Weights of a small transformer language model.
Size: width 160, vocabulary 2048, 3.38M parameters.
Training: a variant of SOAP for these matrices, 3192 steps.
Each number is 128 + 24 x the weight over its row's rms, rounded and kept within 0 to 255. Layers, rows and columns count from 0. The size above them is the row's rms in percent of the matrix's.

# layer 4 MLP up, 448x160, rms 0.125, rows 258-342, columns 80-159
size [ 94  91  96 106  92  87  96 102 106 109  95  96 105  90  95  96  97 102  90  96 103 102  99  96  97  99 108  92 105 104  93 109  98 100 111 102 115 101 102 107  99  99  91  97  98  93 108 101  98  88  95 108  99 103  92 104  95 104 100 103 100 104 110  94 102 101  93  93  93  98 100  98 104 102 101  94  99  95  97 111 104 105 105  98 105]
[[136 108 151 137 118 123  87 118 133 140 155 147 126 130 133 141 171  84 117 118 144 107 115 132  90 125  99 157 127 170 127 146 125 115 193 128 137 144 142 164 149 184  89 123  78  64 108 138 163 111 142 166 187 113 174 133 135 147 158  99 137 112 108  88 180 105 116 127 152 146 173 135 113 110 137 147 104 127 127 103]
 [154 126 127 144 107 145  73  95 135 149  99 104 110 135 122  99 122 126  78  98 127  92 122 138 133 166  55 114 166 116 107  57 123 111  94 145  90 112  85 149 124 112 156 134  97 140 105 129  90 148 125 157 102  95 139 124 120 110 131 118 145 168 114 136 143 117 120 149 101 133 143  94 132 128 149 136 131 124 122 131]
 [145 113 108 113 149  91 171 178 127 129 175 132 152 143 165 126 137 130 125 119 144 123 115 166 141  78 170 114 112 160 144 148 146 127 127  92 137  98 151 125 104 101 142 145 145 111 142 163 121 141  93 106 157  99  90 103 138 162 150 146 115 120 118 126 137 145 161 130 114 153 117 143 137 158 133 112 188 142 165 112]
 [126 143 106  84 155 116 126 112 107 113 134 111 160 122 137 140 133 128 135 126 188  98 124 119 122 109 128 158 125 158  57 133 131 119 118 109 100 142  95 144 148 145 136 128  73 166  76 159 141  75 108  68 139 105 102 132 147 131 138 127 146 164 120 136 161  94 110 111 114 147 134 105 130 159 132 123 159 152 135 130]
 [162 120 131 149 131 117 140 134 138 103  90 118 133 140 136 158 172 121 130 115 135 163 143 137 129 161 132 117 159 141 123 110 129 136 112 131 124 160 137 123 143 109 160 144 181 139 134 141 125 185  98 155  99 158 152 140 153 136 128 178 126 139 126  93 136 153 114  96  82 143 133 132 134 163 159  87 113 176 117 122]
 [114 197 134 129 111 125 136 159 100 167 142  90 142 147 142 154 116 101 123 125 148 118 129 119 159 129 151 131 144 111 100 115 155 184 121 132 165 125 116  80 111 152 104 112 119 113 136 175 124 110 113 143 148 126 108 179 119 111 130 121 115 147 123 121 116 139 114 151 133 103 113 134  96  81 122 148 107 105 127 129]
 [117 138  75 146 161 146 172 155 108 139 124 146 133 131 118 138 123 123 144 130 148 117  90 145 159  97 131 155 145 125 162  91 117 103 132 156 124 153 140 138 111 132 108 140 150 142 138 116 135 100 181 158 123 131 119 125  96 123 110 152 126  90 120 154 131 140 137 143 100  82 133  81  91 135 120  85 141  87 155  89]
 [136 143 106 157 114 126 140 141 108 103 191 178 143  89 124 180 151 135 120 139 129 119 120  71 166 151 138 118 129 129 122 145 132 148 109 133 107 113 107 116  62 108 117 142 118 144 138 123 135 155 118  68 199 150 124 111 136 152 138 142 185 157 126 107 130 127 108 125 167 110 153 124 144 112 108 155 115 130 146 122]
 [165 141 165  94 131  99 171 118 122  77 147 107 134  75 117 154 116 133  79 129 107 139  94 146  81 121 165  90 159  74  93 103  85 120 151 133 138 120 155 101 113 118 151 129 119 129 164 147 129 144 145 164 146 113 131 147 105 162 123 103  95  87 156 145 153  83 107 155 137 100 119 123  97 140 106 149 128 122 155 122]
 [ 77 108 139 124 127 163 133 118 161 132 148  95  90 129  87 128 116 113 112 144 132 123 174 151  77 155 144  87  81 119 161 136 140 111 118 132 134 135 154 106 148 159 108 176 113 111 112 150 106 161 142 132 145  76 126  99  83 145 125 123 156 147 115 117 158 135 151  89 115 142 115 126 121 154 155 135 136 111 148 159]
 [165 177 139 155 126 149  93 143 146 149 104 132 128 165 124 113 150 138 148 117 125 167 100 143 156 122 111 128 117 132 123 147 140 128  96 129 153 116  76 127 122 147 122  95 137 121 131  76 134 164 144 169 144 160 154 158  81 154 135  93 153 124  93 118 132 151 138 138 158 137 176 110 154 114 121 164 179 129 128 186]
 [145 103  92 129  99 115  97 134 115 149 150 107 114 143 127  88 165  98 106 103 136 123 136 123 121 158 172 103 106  92 146  95 120 101  93 131  79 122  92 112 104 146 145  98 132 112 155 149 128 139 131 125 123 112 130  88 140 118 122 133 144 142  85 109 137 127 128 131  68 121 128 152 168 132 132 162 165  97 129 138]
 [131  80 110 199  97 127 122 139 163 181 128 150 146 172 118 101 114 106 167 113 150 124 108 167 119 118 146 107 136  96 130 153 123 142 138 132 150 146 114 143 168 114 106 148 148 140 110 140 162 142 130 157 110  75 116 149 126  95 114 143 113 116 144 106 131 122 109 152 132 151 134 134 141 143  82 109 166 145 173 115]
 [120 110  98 158 119 137 150  67 130 125 113 134 127 142 144 153 162 145 147 105 132 141 152  97 140 141 110 129 146  96 146 140 101 118 178 140 149 110 108 122 182 123 125 137 121 112 108  88 146 148 162 153 151 127 104 138  95 103 108 122 153 120 169 133 113 114 119 147 128 121 152 153 137 154 123 135 109 141 104 110]
 [129 101  97 112 158 153  97 118 135 104 131 123 133 138 131 115 129 152 131 136 114 125 103 161 166 126 155 121 131 130 129 106 133 133  87  82 136 124 108 112 133 180 124 109 106 126 133 155 122 129 137 189 116 100 113 137  90 117 159 112  68 123 102 126  99  96 150  99 140  88 156 149 107 156 116 114 147 122  88 141]
 [178 162 121 113 110 161 173 118 117 135 137 160 107  95 132 120 193 114 101 150 139 120 145  98 102  96 157 159 145 159 141  84 125  76 143  71 148  67 137 140 105 114 143 122 128 150 157 105 121 123 167 131 147 159 155 155 100 133 116 131 142 141 130  93 132 125 111  83 138 144 125 130  96 132 142 104 136 161 108  98]
 [152  71 139 145 159 113 138 137 118 174 166 124 136 130 124 123 102 159 104 131 129 139 185  94 129 107 159  94 207 116 101 125  98 116 139 150 118 135 125 140 149 144 100 106 136 159 100 106 131 114 143 157 103 106 107 173 153 100 143 129 125 137 127 120 120 127 118 120 101 134 145  87 126 148 113  85 120 195 139 108]
 [107 145  81 118 109  89 111  96 154  99 152 134 140 145 143 105 135 164 112 121 145 109 140 119 164 179 101 125 125 137 127 132 134 125 152 143 141 156  84 134  82  71 124 128 132 156 116  97 116 130 128 124  86  88 120 126 137 118 105  86 111 112 151 188 147 124 112 107 131 127 152  91 142 169  94  81 122 123 125 135]
 [124 119  90 127 107 154 105 156 127 102 157 116 189 116 181 134 126 150 128  79 120 114 118 121 110 141 168 148  88 123 107 133 124 139 103 112 135 174 115 153 191 119 121  96 129 147 118 136 155 183 166 134 130 176 126 148 103  97 127 114 144 163 126  98 133 116 126 135 129 118 147 132 107 122 144  88 120 124  81 123]
 [ 87 118 147 113 126  97 130 119 143 148  93 144 123 102 139 116 123 149 111 129 152  72  71  83 112 123 111 111 140 136 137  84 147 118  98 155 162 127 158 118 139 167 137 132 160 153 132  75 137 143 140 136 115 130 172 122 116 149 151 112  89 122  86 170 120 155 117 108  88 141 127 181 154 116 125 129 129 141 113 135]
 [105 132 126 113 140 155 106 131 101  92 119 149 134 135 138 126 130  92 129 121 160 143 155 132  87 137 106 133 155 119 131 106 137 142 163 111 152 159 158 112 122 121  66 145 188  83 116 110 100 152 144 108 124  96 108 115 164 136 117 136 141 132 149 150 106 117  98 167 150  83 159 147 104  98 142 140 118  83  97 110]
 [141 115 142 119 114 136 110 140  95 141 124 129 124  79 126 136 157  96 136 117 116 173 118 170  92 118 128 159 138 118 137 118 140 141  83 143 139 108 148 107 131 102  92 109 132 126 110 115  77 116  99 135 111 146  98 114 168 102 139 144  89 125 119 113 127  84 134 131  89 140 128 162 108  88 101  77 140 153 139 126]
 [ 88  90 137 139 102 141 121 150 151 117 132 125 118 126 121 132 113 143 100 118 145  99 160 148 131  92 179 126 157 120 131 120 106 150 149 137 114 131 146 129 122 134 153 109 147 151 129 118 126 120 189 157 129 127 144 106 172 153 109 137 110 135 134 157 144 135 123  93 137 138 144 137 134 140 107 116 108 173 141 103]
 [102 111 136 120 142 138 134 138 132 149 113 123 148 124 135 138 111 132 119 121 121 134 143  80 124 100 109 134 191 170 157  97 123  86 155 103 171 132 138 126 115 149 151 166 124  93 152 124 109 122 158 104 145 100  95 142 118 170 147 116 121 126 120 101 103 153 120 148 157 122 138 144 128 105  90  75  95 130  91  86]
 [123 100 153 158 101 149  87 113 144 134  78 166 112 119 103 129  97 108 104 124 131 118 170  97 155 115 154 134 150 131 148 180 164 146 108 131 157  92 131 145 151 162 109 127 110 110 135 131  95 112 163 163 121  62 112  87 113 133 136 166 145 118 111  98 128 141 130 147 137 103 160 106 105 131 136  97  92 138 163 119]
 [112 117 100 115 148 142 131 121 161 127 101 150 128 133 129  98  78 116 108 136 102 170 142 124 120 124 118 120 143 157 112 134 139 117 127 161 135 113 118 174  98 143 117 137 126 152 101 128 148 145 152 171 111 137  98 154 164  94 132 161  95 116 129 166  95 107 138 100  69 121 162 126 123 162  98 166 137  92 101  95]
 [133 115 113 160 185 106 128 137 101 111 127 132 165 138 141 165 135 136 143 112 174 102 161 117 152 146 134 152  98 103 114  89  99 112 100  71  86 127  78 106  94 103 155 118 122 133 118  94 167 108 141  84 135 136 117 118 167 113 111 155 113 109  77 145 130 129 153 114 120 119 161  94 134  96 145 134 142 133 103 113]
 [117 104 128 120 111  99 106 111 111 140  90 102  90  71 136 143 156 142 142 136  95 174 110 151 128  92  85 140 186 182 145 117 134 151 132 118 137 119 144 125 129 124 124 133 134  96 127 139  93  81 133 116  95 131 149 147 122 129 143 152 138  97 110 119 158 112 126 131 157  94 142 131 104 116 138 150 154 156  92 153]
 [125 102 129 111 117  66 145 148 142  73 108 126 105 152 141 164 117 122 127 177 104 105  96  81 168  89 135 170 135 110 135 170  92 116 118 149  77 116 129 134 136 111 133 163 121 129  88  89 116 110  87 137 129 154 149 130 145 152 140 164 144 136 101 124 143  92 122 140  90 112 159 133 107 115 141 120 126 101 109 140]
 [170 114 121 139 116 103 117 101 123 115 113 142 140 106 121 193 149 114 122 163 162 176 167 105 110 139 105 107  91 131 100 109 129  93 149 122 154 143 163 104 121 109 107 129 157 121 123 113 114 109  92 189 113 112 144 179 105 111 106 130 169 143 124 121 146 112 104  92 138 152 155 114 167  58  81 129 123 141 127 151]
 [156  89 182 106 101 161 128 116 115 130 152  89 110 102 143 118 154 116 101 130 107  86 108 152 131 111 130 112 130 171 128 131  88 125 149 147 106 141 113 159 176 150 133 110 138 104 142 107  97 149  77 113 122 126  93 162 147 108 111 117 110 155 112 154 137 127 157 107 102  99 160 124 113 170 124 104 113 134 122 137]
 [136 145 181 107 102  71 131 112 128 106 141 122 121 142  84 145  93 134 151 129 108 139 152 152 104  96 141 140 123 150  55  99 137  76 151 119 102 143 178 167 127  95 158 128 112 121 168 129 118 114 122 154 104 117 126 169 126 165 117  99 124  97 103 163 180 119 130 137 108 103 113 135 100 122 109  98 109 108 120 108]
 [112  86 141 140  99 127 173 133 151 150 132  86 124 150 134 146  96 115 131 111 135 132 146 157 171 138 145 119 122 143 104 146 110 133 137  83 103 117 109 151 149 154 112 184 126 106  95  81 150 142 104 151  82 101 175  75 124 146 126  74 179 146 107 135  79 107  88 126 132 148 142 130 111 132 134 122 132 126 141 153]
 [141 170 198 102 116  74 147 131 137  99 157 103 132 130 145 135 166  86 134 138 127 107 120 151 111 105 154 118 178 120 124 128 143 139 112 126 128 140 123 135 151 123 143 117 108 107  84 121 148 138  98 170  83 120 142 114 148 163 110 128 128 105  97 123 113 120 143  96 137 118 126 119  99 134 114 122 126 115  70 146]
 [141 109  99 148 113 155 142 132 133 167 155 158 150 164 116 109 133 147 154 167 157  98 128 110 120 132 107 135 114 134 157 148 146 116 144 122 123 123 164 135 130 128 150 155 162  82 143 159 106 107 131  92  62 129  91 186 110 122 117  97  52  95 138 162 134 126 154 147 112 148 133 129 134 128 126  97 139 132 107 117]
 [132 113 116  88 146 115  95 152 119 101 144  88 126 112 164 111 103 113 159 118 175 103 110 112  94 146 136 153 138 133 116 133  91 114 117 134 153  84  91  83 122 125 141 131 103 126 131 146 126 146 111 121 127 121 166 161 134 103 139 103 115 172 153 154 116  88  99 122 178 146 136  90 103 154 147 160 117 131 138 126]
 [160 100  83 168 127 113 151 104 137 142 132 117 126 130 111 127 133 135 128 152  85 135 105 102 119 161 177 115 162 110  97 120 160 171 162 127 114 157 119 141 132 126 147 123 125 142 133 171 115  99  96 142 100 123  91 135 115 131 118 135 100  89 148 111 127 121 119 141 129  88 153 188 135  85 112 114  76 145 144 119]
 [127  86 125 144 133 121 122 149 173 116 113 120 169 108 113  83 171 147 115 125 144 115 144 130 120 164 128 114 114  88  87 173 150 114 156 136  95 122 141 167  85 151 131 156 147 143 121  95 106 149  96 159 117 114 166 112 118 100  76 137 140 109  66 123  83 135 126 116  88 193 136 149 141 120  90 135 112 114 176 185]
 [107 103  76  91 157 141 134 128 158 131 177 123 105 138 113 119 108 137 124  93 148 139 134 100 104 130 151 110 148 107 126 111 143 165 147 130  82 105 111 153 132 114 142 102 141 144 106 115 135 137 151 138 128 124 134 126 117 167 134 118  78 131 141 137 103 137 137 131 105 150  76 141 108 132 145 139 116 136 110  91]
 [106 105 107  96 131 146 121 101  85 134 134 159 120 133  84 122 139 126 128 144 141 146 139 115 101 114 138 117  88  88 106 124 121 132 155  96 127 115  97 112 121 151 106 124 152 142  96 102 119 121 130 154  68 165 117 143 123 146  99 168 142 123 103 101 165 122 127 164 150 131 157 112 160  81  89 120  98 163  99 142]
 [ 98 138 159 154 120 104 134 148 131 134 175 127 153 111  94 109 127 101 104 188  86 171 142  97 136 132 130 120 139 132 113 157 149  72 114 143 151 151 119 139 128 106 143 109 114 100 152 122 119 134 112  97 122 118 112 165 102 110 151 107 157 127  92  92  87 121 171 141  92 103 119 144 123 166 142 123 178 141  98 173]
 [157 165 112 108 151 118 172 141 168 120 151 120  79  96  94 127 126  97 136 144  95 146  93 121 152 156 128 141 150 129 141  99  86  71 122 162 140 111 164 154 154 142 180 139 171 105 127 161 100 120 130 155 148 123 160 118 125 145 149 118 166 119 132 166 150 102 182 161  89  95 138 142 167 113 126  92 134 117 136 112]
 [118 113 140 120  66 111 101 100 120 130  98 128 138 103  91 120 150  98 133 158 141 145  83 148  94 135 131 125 173 160  85 134 151 149 119 128 112 169 139 129 173 105 115  99 134 123 129 127 126 136 145 131 141 133 165 121 115 163 136 128 142 125 114 139 150 126  73 134 156 150 142 102 175 106 153 108 174 145 137 136]
 [118 129  98 131 146 142 142 116 149 139 143 210 132 145 179 124 136 135 125 148 130 141  87 131 167 154 106 164 117 118 104 146  70 143 139 159 114 153 148 149 135 133 131 140 118 103 126 152 152 145 124 120 108 159 115 134 103 181 132 113 146 150 138 123 111  88  81 119 118 135 205 161 107 117 154 152 165 138 123 110]
 [141 138 162 118 135  95 157 140 123  71 148  88 116 116 126 110  99 101 135 132  82 121 140 163 151  66 119 123 115 124 152 123 104 132 102 124 150  99  97 127 140  89 118 146 114 114  99 130 148  90  94 125  81 102 131 121 135 151 102 144  96 129  96 161 140 107 133 135 122 155 185  77 131 128 158  90 111 137 101 102]
 [178 127 134 128 130 108 113 172 123 108 125 163 118 136 160  91 131  67 134  96 131 148 141 138  96 133 119  96 148 131 158 151 141  58 128 124 155 135 142  93  99 113  98 122 116 177  97 138 118 143 109 105 122 137 181  99 120 149 132  89 133 165 145 114 113 114 125 134 102 115  98 165 123 138 107 121 136  87  98 160]
 [ 98 142 143  94 111  99 117 107 104 120 149 107 109 110 120  99  71 128 168 137 135 128 157 165  92 105 113 118 211 143 133 137 103 118 147 135 112 150  95 132 145 165 114 167 108  99 147 132 101 142 129  96 149 106 136 167 135 117 119  95 138  96 101 112 136 111 161 121  96 154 125 134  90 134  86 138 103 126  95 133]
 [127  93 108 113 165 136 158 117 123 134 133 126 132 128 102 167 130 124 137 151 124 119 119  82 150 144 119 152 127 117 138 153 137 171  96  87 111 131 159 175  96 134 171 117 116 146  96 136 126 104  75 103  95 127 154 156 114 130 137 150 130 132 132 101 202 132 106 108  97 113  97 149 107 165 166 130 129 164 125 149]
 [127  90  89 135 155 116 127 123 172 109 129 131 114 176 151 127 143 147 126 128 108 150 147 131 159 100 141  99 126 100  98 102  99  64 180 118 147 108 124 132  99 121 101 143 161 141  93 126 148  78 154 105 114 123 172 151 136 125 112 180 116  71 158  91 142 115 119 122 145 149 135 154 162 109 110 145 144 161 113 132]
 [ 66 146 117 108 123  98  99  91 137  79 105 135 120 142 152 138 181 140 120 141 141 121 119 134 134 131 146 110  90 116 127 155 126 125 136 126 127 129 106 133 151 145  93 137 148 130 129 169 133 106 138 128 139 123 115 120 135 158 156 135 108 159 180 112 134 117 149 116 143 117 155  53 126  81 108 144 122  82 155 137]
 [107 108 134 116 151 175 153 139 145 133 130 157 129 156  83 132 192 136 114 133 147 121 133 162 134 150 142 135 125 177 157 145 149 152 147 134 110 196 100 100 109 133 125 119 149 147 126 132 132 149 121 120 123 115 145  95 136 134 143  55 146  77 131 161 111 120 152 113 109 101  90 161 106  98 141 114 130 105 106 121]
 [123 165 170 126  92 154 159 122 124 112  99 117 107 116  84 132 159 122 113  85  90 130 162 127 102  77 107  85 116 150 125 103 108 147 101 135 150 190 105 127 113 107 129 134 121 121 145 126 105  93 117 126 129 134 130 154 133 109  89 159 133 151  71 149 128 119 158 104 134 195 144  80 115 107 122 110 163 172 113  91]
 [131  90 143 131  94  86 153 160 124 156 126 144  82 141  95 153 121 152 163 101 120 119 150 153 147 155 115  79 137 115  79 144 146 136 102 140 103 179 123 101 147 157 144 158 112 123 155 123 170  87 138 102  99 100 177 134 114 143 126 160  91 113 104 119 130 137 112  68 121 153 100 116 157 124 121  70 124 126 137 136]
 [102  92 112 118 151 134 121 144 122 121 106 111 100 136 106  89 135 107 103 143 121 124 148  97 129 121 117  79 130 149 152  63 120  98 113 137 106 109 166 133 160 155 140 135 148 117 153 114 100 112 104 124  70 140 150 156  90 154  44 126  82 132 133 125 161 125 138 147 185 153 180 152 124 102 135 171 141 159 148 116]
 [109 110 128 148 146 102 133 142 130 110 107  98 141 113 133 118  93 135  95 145 158 169 132 105 129 139 149 102 121  98 139 138 104 112 148  96 156  59 149 130 190 118 128 155 165  83 122 146 149 137 102 101 112  75  95 106 154 140 134 131 162 149 143 125 110 120 126 157 129 141 133 133 142 141 101 125 106  76 108 163]
 [113 153 133  95 120 131 157 144 132 121 100 132 135 134 145 151 170 132 138 104 176 141  59 135 103 142  78 106 136 172 134 106 110 135 157 114 140 128 137 151 137 151  90 117 123 145 123 137 160 146 144 116 151 117  87 128  74 127 130 156 146 104 104 126 134 187 147 125 140 118 181 118 128 143 101  99  96 161 123 155]
 [187 122 158 104 117 160 120 131 119 111 157 132 141 116  64 100 145 113 128  95 124 122 138 160 133  91 107  99  85 123 169 121 119 138 133 118 138 113 123 106 123 109 114 114 154 146 109 114 126 132 174 112 126 142 144 150 136 116 134 110 169 161 139 113  99 152 115 141 129 161 145 119 165 129 147  95 164 143 108 166]
 [164 108 149 130 113 119 113 109 104 169 108 135 109 156 135 152 121 134 115 129 141 144 157 106 131  89 154 147  49  86 131  99 129 149 118 104 179 116 122 142 128 136  96 122 134 139 107 165 117 168  90 150 113 137 150  80 143 136 133 106 136 103 101 145 128 144  93  93 153 112 128 110 128  95 153 158 155 136 144 169]
 [163 118  95 131 108 120 114 100 114 101  92 121 188 160 162 152 118 119 151 134 133 107 174 136 138 157 104 116 144 160 146 131 122 113 165 121 148 128 134 146  67 130 177 127  96  94 105 118 151 185 125 158 156 113 136 125 140  85 155 152 144 128 125 167 106 128 131 141 152 148 145 157 141 107 116 165 127  99 103  89]
 [116  86 128 138  79 166 132 150 142  91  98 116 120 156 121 147 136 117 132 112 124 167 131 114 132 153 109 149 107  96 140 150 126 149 153 125 151 133 143 131 106 107 136 151 102 152 112 149 119 180 155 132 103 142 183  84 123 130 105 100 111 150 152 121 123 113 126 135 172 147 125 106 110 112 151  91 138 108  85 113]
 [ 65 161 172 157 151 142 162 144 172 170 117 108 102  88 132 121 113 129 145 125 139 132 131 128 112 129 142 101 136 115 128 115 143 127 164  86 139 116 146 189 131 136 126  91 136 120 117 120 102 156  94 160  97 137 139 164 145 114  96 149 109 108 100 119 156 131 140 122 138 145 146 141 141 116 112 114  81 132 125 141]
 [130 116 150 119 120 148 113 163 181 129 101 122 135 121 134 120 139 170 133  91 126 156 135 125 161 122 123 150 112 111 118 118 135  89 102 121 116 117 106 138 132 166 128 113  99  97 181 135 122 123 107 111 134 102 134 134 142 125 112 130 139 116 109  48  63  78 127 117 166 158  73 152 115 118  71 167 135  91 105  98]
 [136 132 137 161 132 130  99 113 170 134 142 111 124 149 139 140 147 112 145 151 121 134 139 144 135 101 152 167 154 145 102 162  86 170  99 131 163 135 152 152 158 127 173 105 121 134 114 140 123 160  96 203 137 146 173 135 128 116 141 168 117 159 139 165  85 107 147 118 134 143 130  96 130  95 126 103 116 128 119 115]
 [123  95 176 132  93 122 141 160  94 142 137 110 119 117 132 113  96  99 136 125 108 115 145 123 152 156  87 144 142 131 134 133 116 129 115 149  99  82 158 166 143 149 142 155  94 104 128 160 146 113 140 121  81 141 149 113 121 136 140 146 149 115 139 120 149 171 128 143 131 113 152  91  99 166 103 118  94 103 107 116]
 [176 129 143 114 148 123 148 128 146 170  99 111 141 152 137 122 165 117 156 123 148 131 111  89 144 144 126  92 105 104 155 113 180 126  88 165 138 121 133 133 116 128  75 115 134  75 129 119 125 147 169 137 125 157 144 106 199 173 141 101 146 129 130 109 120 135 153 156 147  99  98 132 154 138 114 144 159 122 131 176]
 [ 69 165 125 104 118 135 113 104 159 131 163 124 143 139 113 133 162 139  91 119 128 122 122 148 101 141 112 120 163 150  96  89 183 138  85 108  95 108 152  62 168 149 129 105 103 149 103 122 132 122 135  90 178 124 143  97 123 123 145 159 114 106 148 158 119 134 121 124 139 151 126 114 159 120 101 130  95 141 126 132]
 [108 179 153 139 154 116 155 120 158 125 159  99 106 117 113 155 132 126 124  88 151 147 128 126 145  96 131 134 102 147  88 135 135 116 122 138  99 152 133  75 138  79 104 141 124 167 119 181  83 108  95 130 128 113 155  97 109  98 137 153 134 124 135  95 144 149  91 140 131 108 135 146 143 155 146 165 126 146 134 176]
 [125 187 136  87 121 109 154 135 142 148 144 135 120 107 133 110 157 115 138 170 118 148 173 174  86 135  81 145  89 133  95  95 135 113 119 126 127 122 148 160  72 136 125  80 109 126 118  93 160 125 137 138 158 148  98 163 135 159 105  70 118 147 113 131 105 143 156 121 142 108 116 112 108 149 122 144 154 115 135 133]
 [137 121 144 160 113 122 121  85 145 135 120 112 127  95 142 115 136 122 127  81 132 126 120 101 164 179 115 123 135 107 166 146 165  87 140 127 118 125 166 112 154 134  97 121 129 141  97 130  88 140 152 129 132  79 128  82 165 153 122  86 120 111 167 107 154 112 162 111 112 131 110 141 134 124 106 155  86 134 146 192]
 [140 133 115 157 133  94  91  79 174 145 159 143  96  99 146 131 149 165 123 119 138 106 176 129 120 101 111  89 129 167 167 131 122 116 129 158 106 152 128 114 142 108 109 118 159 160 130 119 117 133 148 166 119 138 135  70 147 127 150 134 110 168 131 159 100  80 115 128 134 122 151 155 140 153  93 103 176 106 192 130]
 [130 103 144 114 110  99 162 102 127 160 162 127 124 124  98 182 129 128 145  90 103 108 166 130 119  75 133 139 102 116 104 114 139 147 137 112 112 105 122 156  87 166  93 132 182 129 139  58 103 173 132 142 137 152 133 147 107 107 130 166 164 142 118 119 131 113 117 149 125 157 117  88 122 155 151  90 106 136  95 108]
 [129 111  90 136 175 125  89 139 135 134 144 148 157  98 111  95 120 144 150 136 145 145 114 115 102 144 138 114 104 118 108  96 111 131 108  77 101 128 154 147 194  71 135 125 141  92  98 149 102 128 132 137 109 119 125 125  89 140 134  79 160  73 154 138 117 132 141 150 144 129 118 143 120 104 131 151  98 121 153 142]
 [ 95 152 111 127 131 113 135 138 110 124 125 130  99 126 140 132 158  99 140 123  86 109  94 140 162 112 135 121  80 143 182 103 112 114 133 140 161 101 128 128 161 148  98 160 121 146 107  97 126 145 138 142 111 145  99 140 131 162 140 139 151 109 168 113 181 169 163 132 131 124 121 132 149 147 109  97 111  66 126 101]
 [121 153 155 120 164 143 119 114 145 131 139 137 122 128 103 136 104 111 116 113 126 147  71  91 118 158  90 106 143 144  92 127  88 153 143 110 145  96 132 130 102 149 102 124 107 118 123 105 100  66 126 104  81 153 139 132 161 126 150  79  98 132  94 137 146 122  94 112  81 165 149 156 102 134  99 119 115 142 148 134]
 [114 135  67 137 104 137 112 138  92 103 150 136 145 109 141 132 106 124 111 141 101 156 120 114 136 128 153 154 120 137  96  53 123 118 146 105 109  75 127 148 114 140 138 118 164 153 140 104 133 114 150 131 125 121 107 180  98 106 143 116 127 137 147 137 129 128 156 140 166 102 123  83 179 132 103 146 123 153 144 138]
 [181 156 144 170 108 122 134 134 132 142 141 136 146 123  90 135 109  99 133  89 147  88 116 122 153  96 152 137 134 135 124 139 116 170 168 135 131  97 105 155 104 130 146 131 104 135 110 151  97 145 176 119 154 107 130 132 130  67 103 158 139 142 167 148 179 143 141 124  96 102 142 110 157 138 113 173 190 115 142 127]
 [142  81 136 145 120 132 125 129 146 128 193 134 129 123  86 126  96 152 108  78 108 154 102 102 151 130 145 157 133  80 127 144 111 134 110  96 138 121  91 140  84 134 133 141 146  85 132 124 149 145 128 136 159 139 149 153 147 171 177 111 105 136 103 145 146 118  99 135 153 175 180 137 105 100 133 109 116 116 131 112]
 [ 82 133 134 123 118 122 137 118  86 147 135 149 179 133 111 140 122 145 151 152 156 125 155  99  98 118 133 136 153 124 129 115 141 120  94 109 106 143 124 111  95 116 127 137 160 169 116 114  77 143 131 136 110 160 174 121  93 105 125 155 141 108 142 162 160 139 177 169  84 139 162  83 121 136 104 144  90 170 145 150]
 [110 130 145 124 104 142 153 155 139  93 157 137 125 150 140 121 104  88 123 132 117 148 129 127  93 128 140 146 118 115 109 111 144  66  93 148 136 131 133 137 148 147 132 101 127  94 166 133 167  96 152  89 114  92 122 125 105 117 145 139 137 125 148 100 116 104 151 118  78  86 105 169 120 128 145 106  92 147 116 106]
 [ 87 145 138  77 116 132 100 157 145 103 127 142 110 118 103 119  88  96 122 115  97 156 100 179 124 120 159 190  98 137 155 134 129 111 143  63 150 134 106 148 129 143 150 108 142 117 151 134 158  98 176 135  75 155 134 110  93  88 142 118 141 137 150 157  77 140 104 123 138 147 158 149 117 127 116 115 132 144 138  97]
 [141  72 140 125  57 103 141 142 138 135 152 152 127 151 125 141 123 110 150 112  81 109 125 134  92 117 174 143 119 120 135 145 146 147 104 101 147 108 153 128 138 113 115 128 164 124 123 139 104 137 156 123 162 148 140 102 133 131 115 133 135 167 144 104 110  99 139  81 114  94 173 145 118 161 122 148  99 158 172 154]
 [109 142 120  98  95 130 131 114 120 147 134 102 140 151 152 140 137 135 129 129 175 150 140 163 170 124 162  80 104 146 104 115 137 144  97 117 145 118  96 110 148 144 133  73  68 120  92 137 161 137 115 124 100 111 103 148 104 142 103 105  93 136  76 163 108 150 149 136 126 118 101 121 118 128 124 122 127 146 121  89]
 [ 97 181 131 122 142 141 146 177 173 114 143 122 126 167 106 125 102 153 166 143 131 143 163 150 167  87 105 133 112 148 129 176 155 141  92 118 138 120 139 112 142 111 155 169 119 120  96 133 100 150 129  96 109 152 163 113 109 155 124  89  93  99 169 111 123 148  88  95 137 138 149 143 118 118  93  79 135 148 117 134]
 [117 108 167  99 145 142 116 132 163 168 135 125 122 120  99 107 120 120 119 128 121 120 136 146 120 159 119 115 149 116 139 136 125 145 127 106 166 117 195 125 155 153 108 100 104  79 132 160 147 125  89 104 141 135 116 112 152 108 159 130  98 120 122 138 125 151 128 108 144 109 147 129  87 112  93 136 107 139 155 128]
 [146 166 135 208 160  97 141 121 132 172  95 114 124 134 118 132  99 150 104  87 126 131 153  98 116 142 102 136 153  99 116 139 152 155 113 108 106 127 132 130 128 121 148 148 179 134 169 149 138 121 104 124 119 147  91 142 151 110 102 140 137  80 171 177  97 137 141 122 103 122  98 126 130 150 148 148 114 123 171 132]]